config = dict(
    n_layer=14,
    n_head=4,
    head_dim=64,
    activation='swiglu',
    norm_place='pre',
    positions='rope',
    rope_fraction=1.0,
    attn_scale=0.125,
    tie_embeddings=False,
    init_std_up=0.0355,
    lr_mult_qkv=0.5,
    schedule='wsd',
    decay_fraction=0.784,
    seq_len=768,
    train_tokens=225200000,
)
Each number is 128 + 32 x the weight over its row's rms, rounded and kept within 0 to 255. Layers, rows and columns count from 0. Numbers have three digits each. The size before them is the row's rms in percent of the matrix's.

# gate: layer 6 MLP gate, 704x256, rms 0.161, rows 487-504, columns 0-255
# up: layer 6 MLP up, 704x256, rms 0.165, rows 487-504, columns 0-255
# down: layer 6 MLP down (transposed), 704x256, rms 0.0942, rows 487-504, columns 0-255
gate487 097:160089116129124121129151112156105127098170158113111129143100155126149097129135128108088152066114133163164129131163138152132122115124134084154133087127131141131139152129164113157138126155145165202114129062151139085119128049119138084157118124082144099123102114048170107163145141142113132117177190089114109108135130152128143130112161130136136115186127148166135122131110108102195105103150108097143089084154135125123143189074085119198203059149114112150190053134145142116138155137136140165041099089113118199106149159085095211168081146154112182095093119147178142095148152150122132149114044092185116075088112146150155167063128141094137130063104127146145182121176126083144103107124110072063053054173140114135124091118092150137144081116142139122087130101135151207145153153129077
up487 097:095175091153112127144160115113078130083127098210111112140162104063113143193103107119138161122203111181112140136085088141140105100157109124015109157159127116071134126154130149122151116127100116138112146115144098172169151085129075114148107114098138140137121128157148111118092126088103108114170137147093069107084153109141113125140114131162142179147185153137122116103078135104124054091129132118106167140216182143157116143147060107125103141119154091096154126158100164151108114138179188134125076136207125119161134129107088106110112135127173145089166138153151187166114117131084072180167118210193077168144140102121159114123146144095149091147122087155152110177132183145158096124159098076156102151130130067135109137095067129142144231138090114077127143104075122123153138063095161
down487 100:070087104145127139088127109111205070206143126081094147150138116112140129101105162113131144092120135146091067141148193107190198191086153193143101156142135128097110137137107142093144137169079107127165059140185114097105152130150121068138161084114172106135142084147142146195135139114156108078109150087101155148109173144151082153132091091161154123177139155098075169155145161084118088118153131071169134079125183130074100159145121149132113075173139160098163126091183131122120098130086138108149168151152128142147119088086108156115072115074163189170147092147073092146099139166105061137137131133139128165138188098106088140061135115152171083143131119129125126054194108100095133110124114096115186168122139134099106138138066062167134169114156140121106131103097109150130096142129182
gate488 101:120139133111081154118133138161075097163108109076048167102133111154110183090079128167137112127135136158113069081099121120120132092123026091142113152099100076099111132162083106092134194096140088147067168180088139095133087140123142147128132088141115071095116149121159055143200186163117144115156143139182133118112110090096182192144147115143085127161120091179138193141168146150093091128144145072119105115112180129112092110075124106052122137152079119113138141146112127136090134111173181153128119160042107115070081121118158151148140095139116090103161093107152109145142147152096151110118148122062070129107105112125126129122101088086095045079139154162091161117126076093135120144113114086047179121082168136129113126143122111122129126147146156046115181131146170141146158130129161
up488 099:121122124125098070182130132170163086150163141188129128090041090144131149081074154184111138089147157187119138166118134053134124190132180129126123143124098118142122139110086095150097108169100138111163154122130136133073174140072137033129134188182098116167172088093098068145175046148131124153113071104096106128098140112129137125173119194158156180118082154131116148118115118152093116119160140128126049131142099127123081045138088098110154075133123189148155145130123150104125150108090155157096109171130134090080171164067163102119124146093139138108087067136120109136164138070089118143173139131164164185129123165119083168155116104137163063097125138120123179156194145153125113101132159151132154171096135148114148132122167114089103135165152168170133120172143147047099141128112100
down488 100:106149123116069113194139159119140136177104158148143089147122149140148101153101123106120122123148111170136088204116095104181139164146159128162159114168126132165095100158066133130147147110105045168119115093125126144077122102116124103129089132126164127132163123096122093114182128131194137119106089140132134156145124144129145183109157119134156127206128117131111143101130096136141189164129144115133115146047150106167063032160094087065150130156127155135118152097069138124141163150129100168184188170173138119112105168144140130133057148143154117091096153122107150088194140156105091148195188079152128067180127143157110117105091117119159090088130201156054127119141132184145101107093106107156095057073115149192125132117144112182154163091092102122213100150155113141135187081117164
gate489 099:094137125159097114089092133154160128125129146116186147126106152117145093107184197125118116154115111109088108132121123132151120207111113156151175167120167062140152148077128128134129171118133157094111111124089132134158204135095144069157196101124175117110121069111129161099082200089102143115109119135094107098075157122106077103096135156117160129145062104154152127228156095131112105152155144180093144135149075149110079126139153138069162178100100108139177162163135099149106148095164123124046096144098109139133146118145113139157102100125155095084105093164125091134088079099102089187129109119162106179168090089149109121106120089134164065107113211112163151157101107035187167144134121107148110138046100158121087129145145084105104112147147082137122138112117155073105174056141171
up489 099:149114090123110174169180168070137102177166120176107116170152076088121154159152173165177148109122116100085136133113199137107132113124096159159108114126125151143120166136113145052185118084147102199149117114107172082111105191130120079130195169076148111146141178127123112082127127139132126116138131126165150182164144129109097126114139128105100228161186150106074094089035136101144083113092112142113142197082104174155126128167171151137127098174170122127121086163128124129139149123158163145132118108098107131142115045145100125107133145119169157158146135214179187192176139101098136108143046152106120110100169205129122131106160128128100102069117148134110167086122146134101123119100165175110117126148091130120095152180095143109107122072093113116190145137141110199139160107139140
down489 100:117102078070102126154096139164145181187105121105143031159137121140116123123103079140120075098153208143152133115141177071171134047133118158126148168140159163080089141105099147160192095179100174123095109165118108136216183154167090108155197149101166129105149111168061103135141152137161136094091183141127156121160168118083137116148133084101170080102142124108109167092082114106156127088131131098141136147158150157095086094083109176138128124157097186129102164097078127100149095136134158088147081088118129134123123130085077149121145095056163072135136146126137144095114154114138127103139123153091133147137145198162173160151142121136132159128124094097087125191142136153117190144097060087166165143114159085132186119208143144119130087210112149151105119124137134135163088156130122
gate490 099:132114171112179165136170134139094092179152108166074139178133068148100126128138126100114137111103163127120136115113112168130195111091087091067103151128087137138121151112195077116110139211127126168143169159130126103123099156130126158080142076124113105125199157092065109133120163129088132096092137117136086145116167081086200099187106064109130174191164106095158096142145167090103138131123088188168103214165112156157103130107064127136179145098148156057135138158093082149127125066120117153140153087141120103118136137084129145119122176085110106141141127091169148122106143162138157116166121115085088167136135077053177158114164119123168098180155198137130114133101168133164146143131150180091063113147110142105070081167106095095118137150144101120179122097103069149100155162164165
up490 104:061079147156109094123163120071156156098142138094124108111114121153104148103136155148120117121094084103115162177133147122070112136137138188182121153141051128097119166177092061115192073126149101140146078098127159163111092086135091081143160229182116170139115114152058130105112174108103141158143085161075174125160116096122087154078114110123125197075147120174173171180172160133151134162155173124120101152134088160119139127062155171149112140155168072151122127159121126125123079185170148150151153133148130138116096097165172180138089136185055122149139169105132126124113112191111163143080191083111139101149159139122077132137091118155195092133123128156121146091177097133146063179078140111118103107142128147095133067128101169163106137084105107128126149138108116098110152069104138
down490 102:099137089132105103081151160119053114077121174134031121160094158175178108135118126144183155211119116114156109127118129118106081047132097128106133150143149155106158178062047141109094112111133134148130132136120066168197143119099105116125060125170115125107101162114124127085120101154139082172123158123142130145152021130183170152131111150137133082096159128137096081078115102177170137150063095131133174087176175107209061120136169175118101136112112110049128100093103113120112116194129129151159169135159126100127159150129141177139181158134146163120115102123131145109151115082093125065130098115122146102158117081129138117129158127147201143100095140100134125155174137146171136161121146128111136136130126103132112082103128105158159118112137088136181232178127145085157110132130114
gate491 101:156171189142178109120142176126108156136111154176118131095154132068083115176153202154087143108142207119135107145113103151158087081113094099077110167107141070121141139117111153181069121211136134141124162154124111118127167101092099152187088105107130100170117097138079094129138142129150076158151106116083177090106146121149124203116107133099093147140102068144169157101063091072126124151110137092131137104215184200128162166129179159205144128140155139145154114135103130097139181150142160118142131116135157154148134133087173146134143156090156069120095085128162170160150127081125057115078093157147123110057113114125086153107183137124159093082195145134133137115123141051138130072142055131130110136092132169167143092110112151155183147180154129113163154105153119120112145125108107
up491 104:123131119105062140152129100076116116177114126101094109133140090131105142125191127069154082132188126152089170145097106164163180145175139076117121144117081104126130134100151135069150128113125125101140124105179112150142135111140140125094175144168135070110131118147125177059073136127121111091135149188159089122146101136166184110097192170140155083125153105121181109176098135081146144087094167146126099095120154148155152164095121170076164069132107097065169138093152174110132100160129151095065170112111120145131080118107078129130134105130074156118142143130062134100136165070105168135182107136101122153201177088095125127096078144180092111139187138150075030101184089104112078175108148139120139102112202159099084157080071095101105121155154121083135168120152151136167105113181137
down491 103:082083123105122140124106193083191086123091094083161165120142100153109080117116140152167069157134117143097102159138136103093098103112115089057129151115175148099143101172160100095189172099126142138114110137130120153104108177135168134186175080139107112169129148132061118094141089105078065157103147164067094124164162103174066108150147107203114160113158131131125159176118140121176155112081169135108135091099132128125134141072170128187160104098063103082172169084132060114133082138118118109091111145203139087160088109172187110132103122138146136088090135174138167136093140143094158147127127057117084146201125121123193133133160054141136141147133168126104106081164082068131141212146148106104135086139127123154156176137165110117152153147095105140106128067115111171123127141111120
gate492 100:048099099161136143100161147116132120134133166093133117162089163126122142152098142135101105100129130168165146078116118119119083154144126114120138102123104165080164166118149118121177079100077132125171090102176052156112129110109133227145098111131116212115127104137111124149117092202112133137127115163147092139137152122090097086095182166109140134091148124133160158119132134086152179089090135173096150110154098054068160154148086139150140114126106108149177204189103091089063121092129059175146165101104162107127147111132135119119130127111144156130123136089151128200180122085110058140160087126137119094162110164125129108128166137187131128133114131120201115139096140183128080101185037066142159160178092163121123078157172138130103084099070139163161069135172137149088117178139156
up492 093:135166126180054101137128127143180125205191139139099135131097144131147069102121177109195099132162125204067074117147136115112132121137112133168132112089105133177091175091151089121153081096173126122136136118092129150108113172122138117176189126130147117150209163138138134094191130120099200095119116171151137088135156143105151091088134138066071109156108112126090142121179130125182095067096134167160171148156122201087090131115108135157111164157132084124181141134099140055123145093042149124128193150142129142160141152144072049128166149149199078128105147115153086119118117141146143168108170119152130100144100120141126083146164145178141116136110106128157106176141133149108133178089127113120110159195083148161169132104154123120104113033090111118120124132088074086122110112120176
down492 098:209151082131147126125142094163131099046166135109094156135123105133160167122108217159144176087103164177104148083121118112082093141112148108150106083135166101077155128175125094092177137107148127117082064197143136137121075135147082062187090126163161084124109134131096138220142086120152123103144127143080178185148149102227092162138080126139128127146185091108157115101132135160152107149113138108140079105090195117146084129153152134106114124183103119123163077095080150119132169162088091152123135129111110124122153134122117077131089140157133124141185148088128125118144161101060186125132098151099143101148086118153142110089118164145060129137117117150083096103110176111148079145065159089169147122125118136131103156140109156177156142101070135102118158143146087183100052147085098
gate493 103:131101142150114065183149072117131069144128157133105102096128119147134100087107124189170164124168131097159069120102119077076153129095179133132160104145127087098118099105108143120099138176157145141172123139108143152136123083150129192103144165166039114151063115189158076082149079172150162064089147119129127177196123153195153130141126121145103089197124110134099175103148096164079136169094095142173120079116098111162150140110125181073141116198177092134128112167087160191139103099106126130080115108136098090077125094085101099117171094147115095128084127074141120155154106147153156099143110173061116103134076098157148145161153142207109118121186087120129106085094161111099136136140064116107099164141125101088120127175132132072154117121125156158126154058125142128143165156160074
up493 101:139172118124133135161102162141165157070110115012145084132103184080109104108079132109181125042116109115122128166123147150086146156170168083141170068094137141093147166069084100105082134119099115134083151141137142094132126149123101104075146105091132126095094166149126127112163144155134128122104121108098124081179153149120090099163124117079192168194125162084070112107079103157166114113158162122126116102081192084143131124069103095101095143111148130107219119078132118138166156077143146123149104193103199113102121089080087133126150163106176070132146110172083080135088139176127146129201122137094131157128158138152109131190065129150096087106113138071118099128099136112108164122165137162140126145116133069067086099125146107137093134110167131117138114159097114138102114102049143
down493 101:133122115092118113158144080115128111136134100112075143172163037167072124161123143165133150129095133178138117090083181162156135109224104104162156174101132144103099167120184140166123116114126108165099178116163150118125104128172074168144055104140120172136096125172067199148152123050143136150116085112084124084107136113116126153111082122101061116139157160099148046193124105074122140123114144101183176114079145120091096143092084121107137125118154139186147102174166148138180137174123107141106111161112100101165149148173121192108118105108099091066147122114126114145083121163120138080117138108126098158139121144086094117098188082172092140145138093095088162172121155140115142095156163176107123095139099089160152137125163115059182154147139112095178082189117165167065100137138093
gate494 099:123163073124139158119114034074203153148138201132130132136133176074126177115096127127091108081145146140134138138125130129210148086114178140117122123155142112139127129093102168161176120059135110177087126123062131133065167091151144183155155084129166086133152166124106079157096069176106125129121112157178117158152114061117145135136129133131137102100140169115169162126076151120145150151119175146114138089204122168167061162129101156175110116128079092134092112085125112112091100165093133133109124128156158165081184119187122097063127075097111173165076081107136173128124143098083147071119122170071180157135152098144130172137118117148098070122166186139172146123110189123128122174094140086149104139168153091167114121112147088088087120113114158132098052153142135113098089118105104
up494 096:124140167120054149208159152156119051123099113178140156150125172101167140179134109139089128103127175111145093161155127086132122170120084115151103131128147121117142169077116148081205089169180143113121073086092100134083154203088094115115154199167130143096172128145112080049123103156121140128097120104158137140187028106138082145184121091164124128176110117111186069131114134147140093128140140124080168155120099092094156169145161073156144175137095146095123156079112118156130170147097136095142164088200146083066142118109149129116094134128135085135130100122175159158134113096163190166145097147159137229128101135147185109112089120103103149101135102126134147129143131143127057115173130121112172158088113112103185125104159140169128083111110095137141189125086158146135107126133114
down494 097:177177139189089113141120116155143116142091118169074098055101116141051086078172168090171086136129108124119090167128110110111134125104112118114198133112152160158106111079162175094122117113138166089117135121134084172120111133128122095122089111157106126170091038094133194055117110106177140141058142126125100095125105140073134110092149069156199171143132076125149108134145097143119131083091082112145119100115139105108247142145165088144125150146125139167109144166105146106105129088147135099146139071091133110182084118113142167074091149141124139093081119134096074122158128132162170130161098100209088147080071135142127145115154162150179101131121081075093151164150118177137123086156103115154098153113114202126119095126116108121130065144142101152132134054165101146164117120136071
gate495 094:141149118119143176130099187155156131118129168146122124121134165113131144154120187123094133126110171127083090172208083163158200150061113131148112072123136156166117150167118126171172015134146125165152126100104123140155148142131134103186065104137127094151099062157133169108107053151103203133149144124116135118100198129144159098153150108146156125117142151098128093136126148152144161144159124152175109098090115073153073148107213162144112128114112147104088131094116096170151210112168115125170091093155134151120123163085127146098195129159105070175128081123170068118091141146152166102114142114121119128165152154151135130105102134104060111041116095087144174094132136152113124088149123123125105059143090115167098129117085200099120170109145152144116151120094149151123102081087040
up495 095:133123151070147052130140087118143108212165066124112174068109137114160130175102096110156114174197157162121154139124122180126102120124124102152130155134152121102119081064127108128081186128110160146144142128144174144064136077106131143100103141149081101144065098102120096159113119134110090103126131219160181164121105125173089121179130169096172160114137161146142103112077133106185155099109068118191138135112135164084173130156135200139089144142171163140115174135144124214127205094200145132087164081114075126160109141097125147099067158150150095103183106171148160145148098157122126133093120092132133176133066133079099091085153157177118118185066103138134119146166123110129133134151178145096117153104145140101112145106134138168176105170094104131181109163108116108083151108101111
down495 097:139086073118128174136136103134098068129141100057140112100115157127135103120041202126109142135094149151145122119129097123141118115113107172129044180107143070145130116098109151102125181137095140143136176153097116109092086131099093095165128135153193088158134157164091131099127150127088180178115142117112163163094118110110141078038107066189128129138115105131140121069055149174115132087108135128084099147106088127111140092117128114119127072139179142083166176156124152135074176177156085118085181164076089147110078114162135163095086137089133120080148158101130099156077086153153114167106088156070140177128097184146155175101106161135101196098155100099131132110147080098128151156079159164099141102141113110144139089084130172147095126160149100168157116064152165115102144125096203
gate496 102:094139123094119165086113116158082161093096105130145115089102182103165133065130161122141123091166138184115091078146125109128091142150110189144117146143135099130134146098138147104054057109134162141120129072094152141115071088124161185106115148137093162104127164142138092151111149144153091130075085189138100096118179097134133143111141152139147154123101142170128104189121086136102187092147170171139094127138159079082069105119173108140097089127107152094189071104122168110087111151175139167159135115166125109091071090090169027117135106146174146101149145106174142147090149182144191000153143084108131195189109096107122091114098095148131170149159087101127084132088136135095109093135121124153105103122101107122133112124076117156122154126138102120151101071146130114076095101105164
up496 103:083167172179108137056162168130172134060033102112103093053100115105164180134177100188126119089111091169105109141117105039113118145157134099134147138118153112078116115090090092154096107123077118128087125099136184136160129124067162108167156104142119150106203168136169165139120122105185130127144056126078137194171079097153104172162133143143132120142155135117081146099117149112094127110116124148148133113142127076142134122113078124127065150185133086150197138154131104132141101132118151102064111130123085193130161103099185166094123155151074135126134167115084162111124124159112154104108128133188066117149153123127157140113117110123160093158205196147160143097100121178121101173079144055122108130118108089150110120125159090103151123112171191105197112110143120103111142113141104
down496 102:139112175143111177161141141164157096082079153109132191120094135092156142088145100162058121088096141101145166111071163171144112122148121133104125168104123153136125180133139157136083146146134140136177190127142187164064128047113120191136101169149063113199107111090104183125132181131120090115171122136148150121160119135145126182118126146121120123177106137157102090116132123092148098080150122142040141164082173169129138117118165055091196129117117177135156177154137120130130124145032141143134129153076108175107120144133106133067086116178162148195135098160147122124123148098162033166111149108141081109080104143168125131096184141117126095124136120166135111119111105104147131079132067125103165145173165088169098143097161087089156112134116150085063136158075138112090128076109090
gate497 102:102147145167131106101150092114148229104182180131113158157189172083123128104116173136121139185121136109166065159109121139163097079092085138125139153167143081097142096147168150090168081091146121158159111142159161089123138150131133149077098152137148144132109118183168173107151117114129147163111176136144142092150173213031163119131165176124053126142130184101114101132147091133093125133124145094080144108086154097140117141192066152172116066188144127091133099083182062088103140129146101147155129138154115095172185063066112127158137081189136131140101104117110172133121129068143126093142136127142168136185069099103169120110086149140116113053132149183160162102120117126146132082115156099114140113158142112146138116114104166186108120096167118148118110099110106144082157158191123
up497 098:179123147132128103142143093089114117164129115151079105135101110084173118093135120097130149125131189150100112136166176100182181142143129127140155133155095071187088095111068090110145138155149103092078132128102107156108130145129202088121066134098130150130155161138062102144146171136135127130125100195140085153158132069152141117090068122107089144116060093127141118147166185151178133103150100141142162114130053121103110182121167162147060116092119133134144119130073090176156130066181149112118086112097112192103119147162171081090070157113175134167149203176157113099107147139118127184139161079151090108094198170121096152185139101047104099101180126150096133134168111134110129111179127147119161129133109135130084102141138128136182101098072162146131179115154142083139114196111197
down497 100:073118100155149166151151178129086121151198112122144135143132143153157128087138151146098132146114100122161121059133117116135068137174111101144153141181107162122119109090150197139146167126086077185123059112152083121082147087148157119135114140145153125066066166089128159114114114127150116172130149128079100119167181143122107061196170072174167129118151185109125108125062141067117123089086117144067089130066139085155130162135144100207160152085136176136174128112124106104176115149094132102146139159137129065137128088149139126114102130073179054104127154142126141110087119119159120065087088127103144092118116049100151163118114163164182128121063111155108139152087146141120124109119116093160143047105112145117159099130088093175135148088157088176146141094186130158072111157143075
gate498 099:179114158128147142140152148195117130094079119091082119127123186101172176096100163083090241118115124143141103092105073115160119170137142087085165170114157093082154195085169153149137139100127127130126207110135168171106126127113142173129168132125142117095103154122147057127128136130139119134109130112135141118189126081113102115153153161129145107087055092062089111134136097088114103129116110155059159127156152181089131161129141194116120119150165143175098172104147141122139150184068056150113130061087071173188127126176067106191151185164132134122133139121157106118110143158133102137083115105155068171167156082148158115058124103123116096161100112103130114091123099096105142101098104089144174148111142100119130136138112104168162117062134114067153096130184095142146109098126072
up498 097:150108078092101157115132125182166192150088130132026101114139167188112147121074125101099165160061158100189152153125100081221131117148188140064126066162139112111131136110150102120121106144079096131116172109137175138128119153100097094203132086156070160092115115103112184120113065148169184116119166113095121129108112135130101164152149084144131147117168129101137136175103149101078094147155097168074104068120119123094114105150160144108141149107159156169120123129149097132133117158157131095072178101137073204169152136181128104146140128192106108127194099153105075158173134126136169102087217144123100145096123141127129133086136139118110143130135141100160084104057103091116158155104090111130187166142105144151163135164073148132063146144096139156141100107074102153093158122138110
down498 099:106168142138181096118163166200138108115176100176098143131180128174105118137180185127162104110135072146144153124146052125129152107102169144152109079017122086147123193089152170088103099127070146125104136095148122135151143117099117178129108107138088102098108132123136173158071109140150118117147128116152139093126153199101138164227120117110148159161112155168110164180143096117167186132126177129172143146103141099150108087140101121162161120075131149180148125098053133149065154187104150084096105145128163136092086184131173101127113111116120177092128060148119150135174196182101116181079056170144103141138117142139123105130120125129106138126155127117115131102148064110161096147121111146135155149049140131130137029201112140161101085089121144150128145121118137123131108118144165
gate499 095:140180110149100092143149139114132126101136176086113188087125139125078078101124121139105124152102134156153125146140168090100127139130112156128121100170090172140126118149128083091073161166081150148108157155063111074106154134122106186118153140138096097115105195102153143148144140127069131129160111165094142175143138173171104151165097141197150133136170084125082077096119086130072123138126126088168099099108166163171083079113093124102173095122133125118153117114137098118100152066146060098123114200176099093176140090071124143178122144100141131118094158044139091124097146144060134091084133115142132133129161130035176152114144127089099100150107185147091162143119124130141111073075150127138077159139077189167105118093106116044141115118099101185174110133079148133084053147196104
up499 093:094133105166164105154163095118106129116145116082153162115173141178106119130163151188156146162157106130142185133109073142104132107073128149077058114120156154118135134052101144147112153145113102130154049125176079142109169172128116120134180101128097118097111135136124088103147159139182134152140129146080182109122117136122168061159076121177133078163079130162097065121152126151160100105078123088183119102091140143123217144096145114142163167111151123143112120137155098200135144130101060102082150197126171123154121128093112132153129094084099181088062135114115134117108092150050128190092161144087177157144148111085108130171105123129162094086103188076124153150128143118154124127092141152085126157102063136089100178092102157129083101155119155142136127157143071118040118162199136
down499 098:089152150133107127174111158108157073171120088147133141074223124132141166099100108108058196141075122096121153065159112146147160173127117168121128112158146175083135160168150154151080154111140158103127179163150098156141181099163161185136124158093086129178053146128154149130139179169098145114131060117139133096142149102109126161135093085127161090164146120117148173118112129066106158115081103100123152058115095133090106122126111071140161108118149121155105120126168163114125119158148113114108176115105114149193136111066173135113112156123110116007127139096158145128145148120096039111149128133087108101167155132110140160120133152113112150131116191129151115139228137103169140150087183127091153178075115105154117139129117076127095068163091198118095089121127102130095071100141105
gate500 100:201118108106123130171100118137100111110118182052120109104065110154138119188126086084120069111139137151171213102080102096185154071141078142055127125080109122116100090089096143093090036118134141135140119099163077097091144111162138143141132168119180129113136109154115106199155169171150143092189107128094157068119080186109070142140108116180141184128093144118126154160179133143149126092132078092124134071131115105087099114108102136087105095148070134142137109136138125190091088165124098136140100147106099124076113121120093164126160125154161149148140209147143104192129144143141086111097126108131114143137102141138139151104143151111082154083097114147089084142071093154189105082131102132174125057144110122122085179129138092165131150101104121113110124132186080087161139165062143
up500 101:147133161126149150142176086113154160129106157105134107142161128116107120142125123155120090122099186119150122087121114109201127070096148116133187107159138174143086091109133094127169142097119153165171073134148111109145120133164090152117123086141182123097130085166112098122150139144154159107070136135144052125128118123129109128095112134114150117150142130171086103126131218117184174174079151169118094085155209126059148083159120144177144109170106164116113138104163073177175153119074156164206162097114079153139133165167115112093118114059137226148166163191105053150057159175124109101098075096072067129071166137076124139162147166134156129121093149100157133179126136108104159109176117122121098101091143134114119098113149105150145154116155158167127076150127168113129128105057082
down500 100:121144092099094122109128156101115072186131087138174142108136149137121140114139147100107146126029125087170147134184109104116135080110144118135108083161178155144208140139058114172115108176108132117141166112174080133207143142114149119055117149114210119147161139121092164138147134148093166123086106106123138088153103157174086131116150137132127111052085136158075204131146084153178182085099156117171064139091100088139135094096085127046186133089127106175125167105125170131100082132165077178098210115149115135104172135173120111140153095096115130161175184112127117089080132154139142073168096132112091114059148164127153157134128108129139160125194096139136156122199101130145162108182123102121161120053134120127134128136151118109167114163155131140148117108130153179161132106122105
gate501 099:118211103151154057117137147133171105101149090126156093072117142185123139108152073147088105101140162105154063107144135144151195138095170070143147136122130116083152140081143165097125162084118210159136125163078163116118142159127146141129166131111203169113154074148150079167125169109136122171073134173162133097103120127196185119150110137123178110105098092100120107145101118172119049127130161184168150146107160158142130129118125102111140093155180144115087102179129087063136146124093068130123084151172157083122171091076107206087155133082152104127108099070153109148107137149100160130088075129101174125171162181141143157125074148100147174129111111154113118108136151124136085094185146135153153120135135161092162125212185145113087155154096122181169147113132087115168166132119157
up501 096:072151162155131178118146159098126118179140136128061117090138109114072083139124163143126122166096123115119127104138155090084174184153049187107109089139140121170152161112138132174171101115156142112148109150184091143096097164087123133187108153136117121160096108154073166123128120108134091151175116121062118125168086181144108131107121153123147138113134150098163158092123073191107155038129109128177103129188164114125107161161154089177172118091151090162133150111132150138108142110129149092094092132140111054189171162161082137103139158151127121086114128209159112153173150113117137111137135154172133103182167128101092101127104111222143145105146104116129150112177091091084145186183131099151099133164096126077132137147178066174101093138109046099176138096094206115154138157151135
down501 100:121112130109122176068170129122158177122163173096088044167154128167154119136123144120192124212111162153126129127097117114118106095126064201117089088128193157137106142138126073124121118160148099099111142095079086146110127059161112185128133140116096054148091117148146173119126147108112146105123142155131118129131100109073154122122072102115175143113138120132138175152133145065158130105106126139167129137143136140106132135089166163181126119130089112062151107120075098147111123133189150139183172088151179107137060177123172121071131115158096148150224084191085105109141149093113102129183136136158166184177097089123131148138128190156167091116152141207108174165117111085185153148095110119101103192127148119090104127066096139154133144154150114116107118123105176095063100102173109
gate502 098:115111140184097142133107088149061110100119080162148136090096102068205092170112077182112106113100093158143122126106123083085112171133135104081097138169084151116080163050148128137112160119167126146163155115118130106150104176171129075082121129105184110094112146123136142099134146158143141171153180203069107101134105075187109104118172138154077142129134138072147144106097091159118203097096104110168064131177142116136129130126137073178121096082135109100118127154120135201096142158130123148135113150105133095092168075188208141106116047117121152101167113185126084163147138129122119165178171134116134125110123171122116139173124118122146134148152110059131156080124152143097142155114154218129127105082105164160115129084107080177186126119109064106166111097130097184101122156138152
up502 100:156062155121152150155091112139134143161125137165096131176140125109175137099137107196164142100165148113148119137077174150152088120106164127119124086148068143135119147181119172111151165134148145103140102156097110145196063130073094136104085145189116050124128065117180099189109130115093090113128100132145100148170120102136110100139107127138137112128057094175128080130182152127135155078224081141085177151094072108153125139113089160142155205093152128182133153087116142101155116101070128159122136116115108084147108173125057133217134141137152128141123116165126142144107159149142096154090046152130154132187100170114153152103101155114123137200140138140146151148162170090134126143113129144103113185079122075119118108083103105135113169116113173083110109111107080048159145156086201
down502 101:115141149175034146097169128176074175150156120161074182152118141166160119118118211149131169088147128133100099114102113081108176164044121102067098180133151122151126134090116097102173122186132103186097103160117099122132106146115103163156072099122105077114148076158107134158161203088085083152123099163096107130142162120137151141109129094113155099135107146098152128120099191140141128101106121130117080206155128088138239096125166097113091110136133124186099132037159162081093112131044168121130180170152140086153134133068089137106069093152173135110137123155119119136140125124093150116139164131129075102094154114150133115191113079141149093147144138129092162142120167142114151131114133192153091095068101113176123096102132104105084176156132130112117102147160131096122139140099114
gate503 104:169160222104135071155129119151129146142106142155135074170100158148149119132105104134099175093122123112151161134107051055126105154144162106100126081089154118102122137185125082109085094156124155125095116120157138100066137106171163126107129160114087099129144101139167063121073089103083057164056110157074188157203120158137148122081101189071113142183063152139124091117110144126117125079143165130080109159106191123161126162120164120123106135131094134118118098158147113118137005165118069189108116101164102173132098163126121151115120151101162143163117139147120167140102183107156151143130162098105136104119135133118117167219145131120094079107117126086107138101131110112103112108119114128184129091175181109178100073080115140086090114137172095078096126155149110110098119155090113
up503 102:110160084134098123123138162082155154124134090134172177119082125130119165128166119122181138119137135091107063109119119128131150151131086136118071127132085120112179111082104115208126116139094099092186105129132158113157159162151140090167164037146161101130114089081085068108119118111162116116137119147127101146100089067164179105101135148093116089111120082054155106133146146147145120130183118167094161171110076151118140124129111090151124120118170102166180173098082133159180182066153103163128174136053067168159125125131121068147157142155094119119093156121127135073092132137091117175115093148172081082165157096128128116099091068128222156090155181129132126155141073160162121187152120113098139131138106198116125127116160183121106158159117121161048086136105133150198087150178122
down503 100:164158159172130144149191106177130074149101165133117154125142193109078093177134129117086086176146137135113168097150212098078099137149095123125136142142153154153149075120090184156133130097086087138130071210184160015089149131092133101176084133135129061157151113183186153121151090155118111126136123111142131091095155137068157166181161142112097160106067188139114107070175135110126087162153178141151116177097103108104160124188130125184165128136106125086136133119101130163090133167153154093102087145137105108153130078109144154166179121141155103118116101132162138120140120084109131176131191031164107121131137133116074148106115119126158139141176166107167113105095108076116078133182104114156089076126145142169141169159164138091137102121097103083139116134126143144116093158080113
gate504 101:141161094130081145132156096066108131124118178088088116121183194092144075116178098174161125183112106151181121154145149141118157119085162137130099155114031162113086116083161132131111164141141119130053124098167153162178065160115089083142114109101144140076165109180144142097144146099087124118108104200154143163121061101175103094144130111123163092135155078096154062103169155058148094101152138132125120172084139160100137150150162132069135106160096151125151123129091100143139184160149142113114176136142103114147079160186193096137099105137212126117121138079134172137156144124081109155169143134144079124105114106171181125117133205114134061073144130134081137123087117111137131160120120092192110107174083160195101129182135168098124127139157151176109113165115144118168127083135134
up504 096:114143110119153177102128115100068116130067130188218126115180160115094090123147104103145085137100156099185112143160080159159107138112158108162157138128186116130114100114204129156136061106094125111141198148124124152078123140084142201090143162134143122097105183126136106081133177176186130113118144076105151120112136100106146128174159141084129177119141158098182190150160116134180162070166073087150156121138149182116165152164193162096123133194115108140064122119109133149129158138134100175112077199153113133171118089151115136142129162090071180167116115162084143083163135169105128191126142104102145123163144123140138085107142128162159130241158136100119138146081128092170148117147176146130136092137143116155137131159105119169103162105087093128099162140140129139090043172130137
down504 099:139154156150131142114139131102129108116127122139115103142087203123136145179134103126074105178099089120160111117097197081111132107109184090144080134162091111155146133086126186110129176124123200118157115117099128139094130154114040042149118143094197106161080083108119127101156104110165133121110131128145091159144095128117121134076167101130123108180145133128113109103104165102098081143110104157140119108116126169160154171147127090084072165089124167112127179184165162159129128146181154068140109109069157115146114153088122161153156091156187110205153121084116122106113116049192124145131127025099118176101170141145188091132125162115160133137142159161119164088079129184152103180105156100072132117120042186095138114197135088092167144095124110091115181156135142100117134130103135